From a checkpoint of a small transformer trained on Wikipedia: 15 layers, learned positions.
Each number is 128 + 24 x the weight over its row's rms, rounded and kept within 0 to 255. Layers, rows and columns count from 0. Numbers have three digits each. The size before them is the row's rms in percent of the matrix's.

# layer 3 MLP up, 1024x256, rms 0.0642, rows 885-1023, columns 64-127
100:166140116131131142122152114151136145154182152127120120129151091090098136126138118141145126138159115104076090102168123133152100148148103144125143138150119125120164133100113137106111144146100152
095:136124123110135133131120164103131142121141137154116115093187123097145119161128094116120113115116091146143146143108146143140121114134126108142168187155150147132135118127113168141151140170140116
092:133149186130130158187129105070138118125175157135156145123105135139128145092116104090135119120120110141130122113094132120120111124152125098158143122123110115116139132083136093107133122170137155
085:132093129165069123108121123120115128104123175126092172124133161097076153115149086112186139134141101143137126132097151064152119114115149128118147141109120112093113109132150101160135084131102144
116:115121162132129143125127142092109158090118132169092139177157107109131179126115119131126110135120119138115165144128144157126119126118134159160142113166105170177106158171105136130128138134143120
109:162109141155095182190144143140110118104144114106110117122165172121094154113134138062135135135111168109133127127103107103153094142145121119129134120139087109127120112120150109108134117123139076
101:137069149140136104131151137151162117125148109133111134108144136154106133103112139151156149147171137132118121140119160165138135127151148154134098104093148091145155098117109127146129097126129109
106:105142187132115172088148132140133114117137123162089153138131150122106153139093127113132138132165103117121169103151175135151129083159134130099104149131141113187146133129148109110136122153162129
097:131136149093140124141103170123139119123162107105145122111119098117120109097137125159110125125134117150098116109123047172092133106119111092190152160111173072121158136112131128115134115173116121
095:144114132140136177160135123095165113102114122105103139104161149093110131097122089064146126150109132142106156102148119119111127113124160108158150158148084115158103172122082136141140095126122124
097:127114144142161123155086133085119137099127133191114140168141146122118146136143117073132103107106163139108113139127119148124095136162120143092130111131085167133115155163152120144150134128130145
097:132115133111125142154121139127110093154161111136122147151107139124092139107120062131094133165129123140129120109130118122126163130129095143076182141149095119108150122154103149158148189168100134
103:104146120129101120136108137114168140099119152123120147153120138117145112123106142119149125156120112140104147122103146091135123086157139141129176173151130131172107132124133148148131121151117104
094:087143138112134109128143156123099093154117107141143142118109112117169055151093090097173127136150083121110102142112131128127184095137141122170119151119090108159159140091087131114134163159186156
096:138127122097131115118136142129141139130162136150121134138094159132094107160144105149113099177137084113141128133128126098137151127110155145189128166120102127086151128136152086153127156126113144
116:142139158142110096126145146139128160110085136123099162150152153087156146107108092118143159173100083074129133123084128066097124087113171156156136142146106129127129133155095127132136139116173113
108:113115142178105140144163128097138091102125121115092089070133132162104143119092118080122135116111117112142128099106170150158117143151105109148125129165139105164161149146119140141116139116120122
097:156102153164135158136168155123139146133120174113123129108177105081118101069136092114154130128121129109138124140116176117134171127132152122103139120123083107123133136132090118086130141137168128
120:158115127138094140144101143088111151110144140097100133168127156121166147082105146098144129155097124124148144106111124094129142122161127116111140121143111122182106189123116121104143088153190091
111:144135111125124145121135090114135081126137127141104119119115108161167142123122125125133101113096143130140131121126107126128151121168136110134110143146114134119117159116115140114131127128131116
088:093148156145103139104148170154160132117114104133133155118138164136097146137132093092169122145128136103098155110137118148127131155139135124165093118124101161158128122103174104107129121196124140
094:124125119147072099168165135120134138139162150161131085083174096107191108107138125083139147161134135091131152147108128133145134080140138140129113161111130149131176127120096129122147119160140141
094:106155150117123109084163102162112126106116129186145120118112142149142123165095083103102087128126135128112137102104164077135105117168152143163150170139142153150140136166110126131116117087133161
103:147119165114114127110125108114138138074119125155105080158115118146145121143075130126172152160116089087098142143135075159145147153115153185141129147142135141107165154117105141142167123125132132
110:134100117141121143102154131127127147091102137094128119111107160137125134139126137120150143123144149132144112085119071093146095140152131199135167154092139101177118140113114141090168162112106119
096:125118123070090144105164141088097128091177080127114146127123091139123130116102105075115108103168135135135115123156130118157143165153114112125131144106072159122162160156191137186164156090090107
112:130156175127139113147130099111145126122111117109104120175132104127143178132129106096126138146132133104136162138101092132127192133159106143092100141110099147168151173117189122121143135122144108
107:180129124111126141122144136078104142110112115083108130090127124150138162152086168104174152106088062101092140159104157159107098129120157124094132169149112156155123103113184126079132109071129093
105:188107133118137145172106117154147124124092167087121108146128184116155128128136163089178138123094141110153122118095097150101131094156112129133170127140148184147136133156113074138140078113149136
105:092140129128135100161108154113110128126099125138131142093116130128132118095112104154117171144130090090119163156155107139135126116137137120152190133123166124114154206121118091115118121099122141
103:144110143152144142105129146108115136153117139117122125116122111172096114082102153147145113141149093138100179126104151085108116114130139103119130144102121129121164092105110125117147106167173085
090:131119144127129120173117139099105114141155106171149160081178109129164108122130094101165110155154146128130145124077165088117118084155161100111093132133076141136153113146117111089123116118131142
108:152157126146117153115108112135139123090152143112081103140152150086082153122137100129117127158151086120108136091124112109124135103150088142141138166160161185137128201175146164106147100125136174
098:092134162155157100171098150118170131077128114136146102147172130141139094117147117080150117164098151116101109125104134101181117118151112171132153149130106123135138125147139152145097156174130151
105:177152130100135130187076116155127116138106126115125156211108146099099159144114122121107141113127098091154091113115097151133156127169123143117173149125129169147157182158108183123146153095120169
098:090115118138125132138114141096123133149138163143068177126122151076100130082116088127172134126160132148153107141130124080134131121112138140116163125129100125138154134118109136135154066103121142
099:122117157143136105150145152113151141106159133155108121132140117119123164102118107130145117118130116134116135194144161152114102080171176126123120144160170190155155147122147148151117154109144137
099:168128096116101149136160160129122129128156105124081161073110134115103137101080140152152121111141083099121183102117127087159129160131137121131106115163138113153138151117150103123160148106105096
115:155115124169153141166125114099114112118141088113083140151128124092162146087151113153148109130097133116084105126146128117145177138137129125124169130180165139113130116138171125125111113134153115
112:134091099093112155111173134096130126133145107135150136133105134148130187124115073106133115181109104112070147154095098175138135108113149129128143180132107150146136116109116126121119097132128123
110:163162136110148139106118120119112092116156107124108142142115101128132098145120085144107144129120113127111140107148106192126115145079123113153170140138150116141118157116110080152129124135104111
094:118093146150137134087178145103123083161113137092104108106122166084131128115110111148136116177150129138117159131171086115135168129128113167122152092185104098159108107124116131119116128119155128
104:125151129126137141128145136151141104109125115148108159120144122143128167144128130091129108122087071164118111145106152124179122107146133105103161096090130099152138116142128126099135089142164124
105:111107159126114129150123119126142123122136153138147189125116122129127116095145089115128122093141056158096136095095097133101127164101152129148113095124173093136146166135157111111131123092132138
092:130127097110148130153117141093146140110144119132144135135181117115154135120104134093178137126135135141088154126109122115113140108170130123143150078112099118095128131118129123109157121141174140
105:181121167157097130159113131131186120118116192130120124154118177156168128123115144081156129150096145121118154140097103102122118134137108178120161133108126163150126149110135114143099095083147153
101:084106115121110154120148121119182114102136152132113137091138140133101123124100151095122171137130174127119123127110139166148153113113109131145176121164094084144138099125108098115089095146148108
095:131081148092100161156140140106133105098134101146080103169108151102128119137094123089136108135083116104114119156092152173168083105160125135120122144109134101116125126147136150123144170140134092
081:130133100109087165082140136111117142111120117093130109123139128123108118143133101132092118166108111128135124068123097140163192115160139135113134163158137081121149165147105088104097110143150123
097:097122160147166151106085095131122141104134129132135113082094117123180158127104152143137127113071100127176161188136142167145142131113129103144110123188082134096150138138102096114146118152134137
095:103136124136162111090123127118120169132114109117165121114130138114138112080130082143168147158140127159123143102117112118115145159154171156133102178084130164119144185104113127117148134119115128
110:120144123105124141131105122087125105128158081154140111118105106124136127149097048093127110144108142164115130148158118121150153131135132156116157116131095111132136144137119112130143158145112134
105:091129182091120133066145105129120103107169130140130120120132130069166155131137105104099111148121114122126140113155123170128120149094118137128100145121108138128127121143156117138140123148128106
088:165094085133142128059154165149161119122105134138108117124112098131142163111108130143141091160088159131118147079085149121116094094138131142095180137149125134156092105142099125073089076121140099
134:116164155157102080141110134111099137088149131117128151093156123124133116116104077111180114191124125076125161138120110108108114108141150135150128175165114100145123138131121130162121107154152113
105:175113163128127144095142157172120155125121135138120166140180124157133126148127121107154128166147121137135131132163126134118147120096107162151133108165124070170129149071126148119148108140139109
114:134069111137158138140130122138129154135129170139100151140113096122127119113151096144146143119146117160142122102092136116168105103074154137114173108110111111133162168107127117097110115171149124
096:088121132110109158095170109129130115147133087159129146106141082103137101139132075151138120141133123153093127178135120128079127135153132167153102141110086144093132119149145117095146122163122095
115:127084078154113174147102155090142123070154159118102160153180133135130173113155166082146104160078140154131161114107142116145097112148122120127149137148083123192114128083152116121122112157159114
103:120086156152146138173141125088151093079116128145102134150152122141135163094136143095159110161133090109100140129093148178132179058144113157134137111164081108167147126129131105097169133178157090
101:166129155136132143161126149066096145137117112133156115133135145119159151146105100107149132149108081086109123141090159135160112120185145103150093087135067124139139094114121092094148113162189127
107:111149134120107126160122125150174132121094113132171130168119163099164143139121164074129184141088113134123139114119142149146147114167054121114137121120127113126125140139151097115125073133142110
104:100163136147143129162151112089171132105135170137128112179156101086123121143100127090147139131139128110097145126160116121120173105140130201134118127116151164143139179096091108118110127142146107
105:108114146106123108164122143102156126126115104137143160128142123130151131113121078103142090147130102113112118172082104149146088091161138103144135121154132159152123103140118110106132100205120130
096:117144142095146088134128117123142129132100106132128144082101114093129065117124122125165149153179158128135149123092118129147112129112142091133129155158112136151111147127181149136105112147125129
105:157112131116134132137191126116167125118084184132114171116105117119118155105115105122147146143126131075131124151129103151136146112139138123104141167127137132149116113110063081138163107140149133
086:152120133106128158153094069077150138134133138128162183095138171108120107124147085089148098115130090155118101098121091105138105168149112117143103134142169190121171159164144132148112149126134175
084:150124133133154081145137103108134114113117137140105138095167106143090136134128143131108125112136158086084131145130142133114101129142115162135155153170119111108109171122116148154113169096130127
098:111120146106168120138117136149162134112124141085165157131115128107158106155169168142140145126042141091119137120152118112155170111118151120140163120168118106108165101117135095096123159114148082
106:118100156132120115147131103090133126153124129093140148168188137120104138164109149144143140141095120108106139136110097141129121112132140150136162134154147121155160153114120143091134072190132137
084:119122145105130108164154105123126066136098147147161132146132106108138104128097138110118083159146135123112155098094105101134148134141128158136124110115083116144132191083113177137109139099091166
110:150101137141120138135113132100163139085145148098095155123141121122106197113111138099165108134118131120122171080164096087098126142112110180128140145129158146167142130101111104113123082134171130
109:139123140106147187150142138087147099135100121099119119083147091143130117126100117123137113145109119146150106124142130138101147144137118113123151134129082144142161092116151086090118089085132145
095:157093158145143112095095101125150151146141141120103134134114095092130151160143143136109130158185091170146177160147116135140115145101163157153111141121110107110145128116121090107151114144169147
097:154115149138178133117208106110130105143151112152135137117130175126146086094126160136137130160179082124142126098120136121103152111128187142152137160143105093141133089104107141113180162145125124
082:076167116089160121164128192134149153108109134119099136101110104145103109102113128156120169137130123109092155165120116112125144105108102109127160177123120141145185108120112137112111136088104094
104:137146129143106159128116104081143098101128165139083130160132113125166099170159097078093128185124085128117137176101122161157109142155141178127151135155074140136139109167182138131132153133135135
094:130106143134142116117107158108098152145140138102130151129174164145132126096113108126100108121141120121134128157144085142169125159178115118125108168161084135111106144155133109116132092126145117
091:133106112090130110101126138127112119110143121126132134134148112122139123113111155084132113159151141120090143106120088126148131138161136131118119157158123126150110104081099129131125114128101112
106:150119191134129127173110122119156123097105128134132131164144138140159148125139115112119134151090117135131143095082115104110140143150150151121180140146140151149103121129131118112131092108150093
098:135122150148150145087129128132151103091118103113134154124127132139147125170146124145153116172100103082122145115153117165195111131168142150144123108140102094155149109104138149089126084165153127
091:137115093120075106109131138186128138125153142106139143184125052087117116161151082122129132143144102130103101138098137148149137127196179147121153125156098144124136154133118131133135120143120134
092:146074117124113122132112131143142151104160136151096122129104149178143146088144143165119134137112092129111110119131082140161120119100169151169120093158108119123150176115130080118144118154142109
088:141140101126102130116124176147116148133094168116102147127165158174125133134039141100145133124144114088114132114139093135090143143145139127152125163181108127146129096094116117137125104115152135
098:110117192171109142111113135106098115106136163153117143138127136106126163123139160102132143159140169106121144123116128158137167157144120114115141122122143179137125117133142119065089085141120146
085:118158102133143086100097124107133107127134141103113155115140148132146104093106099102156049133115140142127156141127103124136126154081084110113108144180132157144105131162116090127122092094120164
097:140137132119158133160153161144122122115142160094110110111097128114135135124068109157141155129123124143111118180144137132117090117135101169127150157150108141099129125116156097145110140165169118
105:124079123106121126167120139123175149113122156137133137100129135119138157112118121126166110123132077138099123142097113103127133131071185106134156102133104109137134119111190114103122093150129121
108:123120134139097146158125121127094134082163109092126124155152174149098175128135146066179140139131127116149106120112138136163065098151114176098142127119124134129108149131107120182163114135131117
105:107128185106117120175105161104135119098063136140126133137160138093099125154142117089151142111096106097135142107127172140123136124097155169090162117126074135137115185076140109137134166077147117
105:123129135147126150134122152114154113090158125129122140128133136112145148074109135145190110136122095114084130099091158108151144112151147126147140161118132118147115161090102154151106109166149126
097:115132144132139132133123097099155139108115122151133129121150111134131092127107133096151161115125083126106120141097124099110147122118181143131127095147094157112141148124169082084136129127173109
114:129134132123146131084142115138106119110130161129126131125140103094096148128143126145165081143100101129125148119128110126103159130122135136166163147116129117119161135154128151112124158149135103
112:143127142122097133159115131083117147119166148096116141147145132106119132098112087112141120180149142081098126131134127077138109129138123107141134161152108130137101126140107131128137107137167120
090:133119116140135140162170130093157157124129140103108121155159131132136144144060139119170109107062178124073117136118104107153104108125147139133153117136123115158114147144113115087106143139111131
085:122112185100143145125145160095118132137126133180116138159130134174170129118099129102099123160155112134093141096105169069141155108139152172117139162149120132141124112121143121111109153183157110
082:182142126071110152093132108125151080130114144129108100110118144076087159117115158108129119127126105124104107128139103163139141118157145113120096132133134149182150115139132121121128165115065116
093:155140123184128129127120128182139148110136166127094123153115102096130134134123159100149183092103116142116157133124115150135121117136121160132141168152099080133161129097140084107126115112104153
109:149075145102093134128123133095116159113137152131117133138154146148143100162108129176108096133165125103145116130154111139104128085112163109134151142206134144166095143133157097101135155119146139
102:125152111119112104099161103124157087105091095090112121147118156103112119175122082135096137114137114103143149131110101097143126105132129190140143195093114125185149148136174119084128155097097087
096:104136155134084131102157132105148138107143141105116123157120130127121126107110091110121116152158119106122169140135149135095123118110157136149148146137102122167119187128123134148128123161165111
099:157135150083097160125127118114107146145139114104132120113129119102154152106112152126113057127104151140113129102167098092109152118191128123155103180150100174136113117150115136136112121120127102
111:131137167098120165158102133106139071125132150113136127096171149132118109125167140095135150133171144169150145138089107126164090124145113114097150128146088121140133132153151141123146090127114136
100:106140140156127175113134125142121114117104102137157143113091093114140107143112104148156083180106123106120131144156104142102171136114114168134128158138121092176138083132119155126148114143131114
102:123110112154119142102163128109109146117156100123101106144144151153127132095094092109159131173145138145131144170129097063133123108134146159128134131109096118120155204150140162146136167150103125
083:168100131143135141135130150088140168092119132139152142157149122103154115141105146120140100108136117160153106132061121146140118134170183174149144127145161161102147114147130117138160157137116155
092:106140142141100128121147117114138130134159191170145121135152119105148131145111068140138125153132133085091167108150073138166132158109126140118098148141112102119136160120109161174117142095095140
103:127117142131140127130145151103144128121110139130132109130174127141161142056114106112187100149092122130107171110098108131122138089121142121129117162146117131115126188088141136148131128173112135
103:153087119201124112174101139095182105118120142097143160146170138101167143090107150094139131167087117153132150114126134124161138100116141121145122143123094144161126117128128122127131107101158169
102:154082137165124144120192153146149101139126130091142124145146123134128140139087083114112149169148117119086140147134127154165142076122127169135151145160108115129189131151095140114096134185112132
120:165116185165122156159140149136132106122149110149114095150152167132107128091112153088117141132095120107157149144087145153119087139158113155101148139139111140132091142151174120143174112135187104
088:150106149122118160122176138112102102131139127141105153147141108182111106102108098152153096133146102160124127122131087144119157126117151141131138101129114108118144147108097126110147139153111078
092:118145157099089096107130155178155115143122163168129156131106176138104100132121103130114138133127070165125128126096129115112123109147157132129166139123121111129177151154154133178119100144103122
079:142152153171123107099153114135155167116123197133101112127189157136156136191102146153141108112131091084080117081076117107105150140147123132155111130142104138115142110127135100089107126118159132
097:113119109113109118125163129117107107093112148154126168121145130104112147130068104111125119112085095109157158097069189101176174109133134127079121094127131115141156146135124080129121117122142142
103:073162116090154128132123150139126141113127148102100092139162161092138158098097123092132133098115131132178164097136138103125111115130102089106138124144094107149118131127110128097139116086122147
108:130129102108128156111121103082142085153144135085044159093114124121113150089115137111166134117108115119103128126126084124075153167115101123114137135151114129165141162111140122114145106137137139
107:137132153156113130204097140102127128101108122103106131106080141126166150106094084108138108141125151070106123125110105117163157134114078111141182162136126132129105176113137125087154104139157142
085:106119158117140128137195156157139125112149115116155121079113164126076139129103151130144163115171155122131138099156125137093156131093151120141155188076121105157143150102101134100125126123177105
100:116144118103135138164162134116154151134122134071094152111150116116132156132130156113133168138132128134135119180101157135141137146125118103106155156137101154167145093156130148136145141109148154
113:160065172102154139151135145103144159111118163111096120117126146137156126092100137078167140125103078126100109163102115131140091102153153111115184125119103153141124138166169058124117068125126109
097:130141142106139150183185118154121125122131102068117151110106112137122124137131143157150109108085121127125132125128133145131148134157136104159110159144112108133131091108126101159133124127124071
103:084153104128116135141136139099143154153147141135126127113161145075123099130144057117138128139096153162096120133086140126126149150111156130115142157152114173122185154142123097119120135148144113
089:123120129110116131106105176144180137136167144118119127123150122113095127124150087141132115084129161123146120073145127153123114153116142092143117092126117090141149114129094138116101122110122138
098:143094152152117113111110117092186125133107150133111168141183132140132158110124111097160121168120126146099141138122091122149139118094141138166112137122126132164122164126144096127153116139124176
112:126112137172118153142132137134165180161160128177142111106131119125181113168106116110131120118150103115125123158100163141122152127128092121142140108130129101134174083097123119118141139166122081
094:156125144113131137122182110161101116109136143106140088145153164119150090144078103146154117138122082136094141100156113168135124112155145139119110132153114153131147141165134110105138125127084158
097:152136159113124148164116142108127134118134133115111148124146170118181190133133122100144122121095119149110139082117117142118158146125129103141130143158151129185158171090164123146141107129122152
085:120117102133134145107111095113128141129157127165134121134145073121138106133116132086150111129119126123145154068110112123148100144141102169167109123143150152122143159157150079127127126144141166
083:148135129119137145122108184114126081105105123083118137131117122123118148162098141109100123150069109153123199152102118089116134119134109108109160177140109097119128131083129096081172126205105106
105:150105095137131126094132118112100113099152108188097150161155094145171140091137090116141134119138122116078144136083124087144164144178135130172131165165129168130138159152136109156142135150146131
094:108115112122167085098152143106131126126097118151136131099127106152152116124107144124189102162104124111106176150094103132105170121109168106143140170125091116097162116130120140114127164128133122
105:143133157138150132087146098081124129117106129136100118118096108111133124118105143138164115139112131066110144125139153092137147121116155117149133107102126139128134111075100089138136122112115114
076:130102091135093115096111132077164132126122125144137145120100134104125095110118125128121115161106137113068107118093145175122129132134118126129132110134100124097171154119126153136123102164192067
091:181082138147143174161098150101083129112161101084109144132127101128167114114122144096115129113085106120138106093084095124165139169106133119129146143170111111120109115136185049138173100139113082
076:128122113135127122156117107152166110153094151141126161139085136136138156120089139112116138141116146117119129118133095136123157099141154138163153134155093197086132109127106164086091105098071115
076:093130105082131091114112108132101067143111124122156143115145121118109098142109136079163101128111115141163125096123127146135087158136156124145128142114128123153082163118127128125149130095142127
114:102116115116115125108153138147165148079129136125121144118147121134142121145074095119148126130125106064087186182116105135143146105122128156131140138144117094146119188130100148100141139123134111
090:102134122080129148126114138152134106153165086113122153130107115161148159109096164119150165131108113124117152117141113130169145107117122102148132143153085116138164157117115135116133099104133133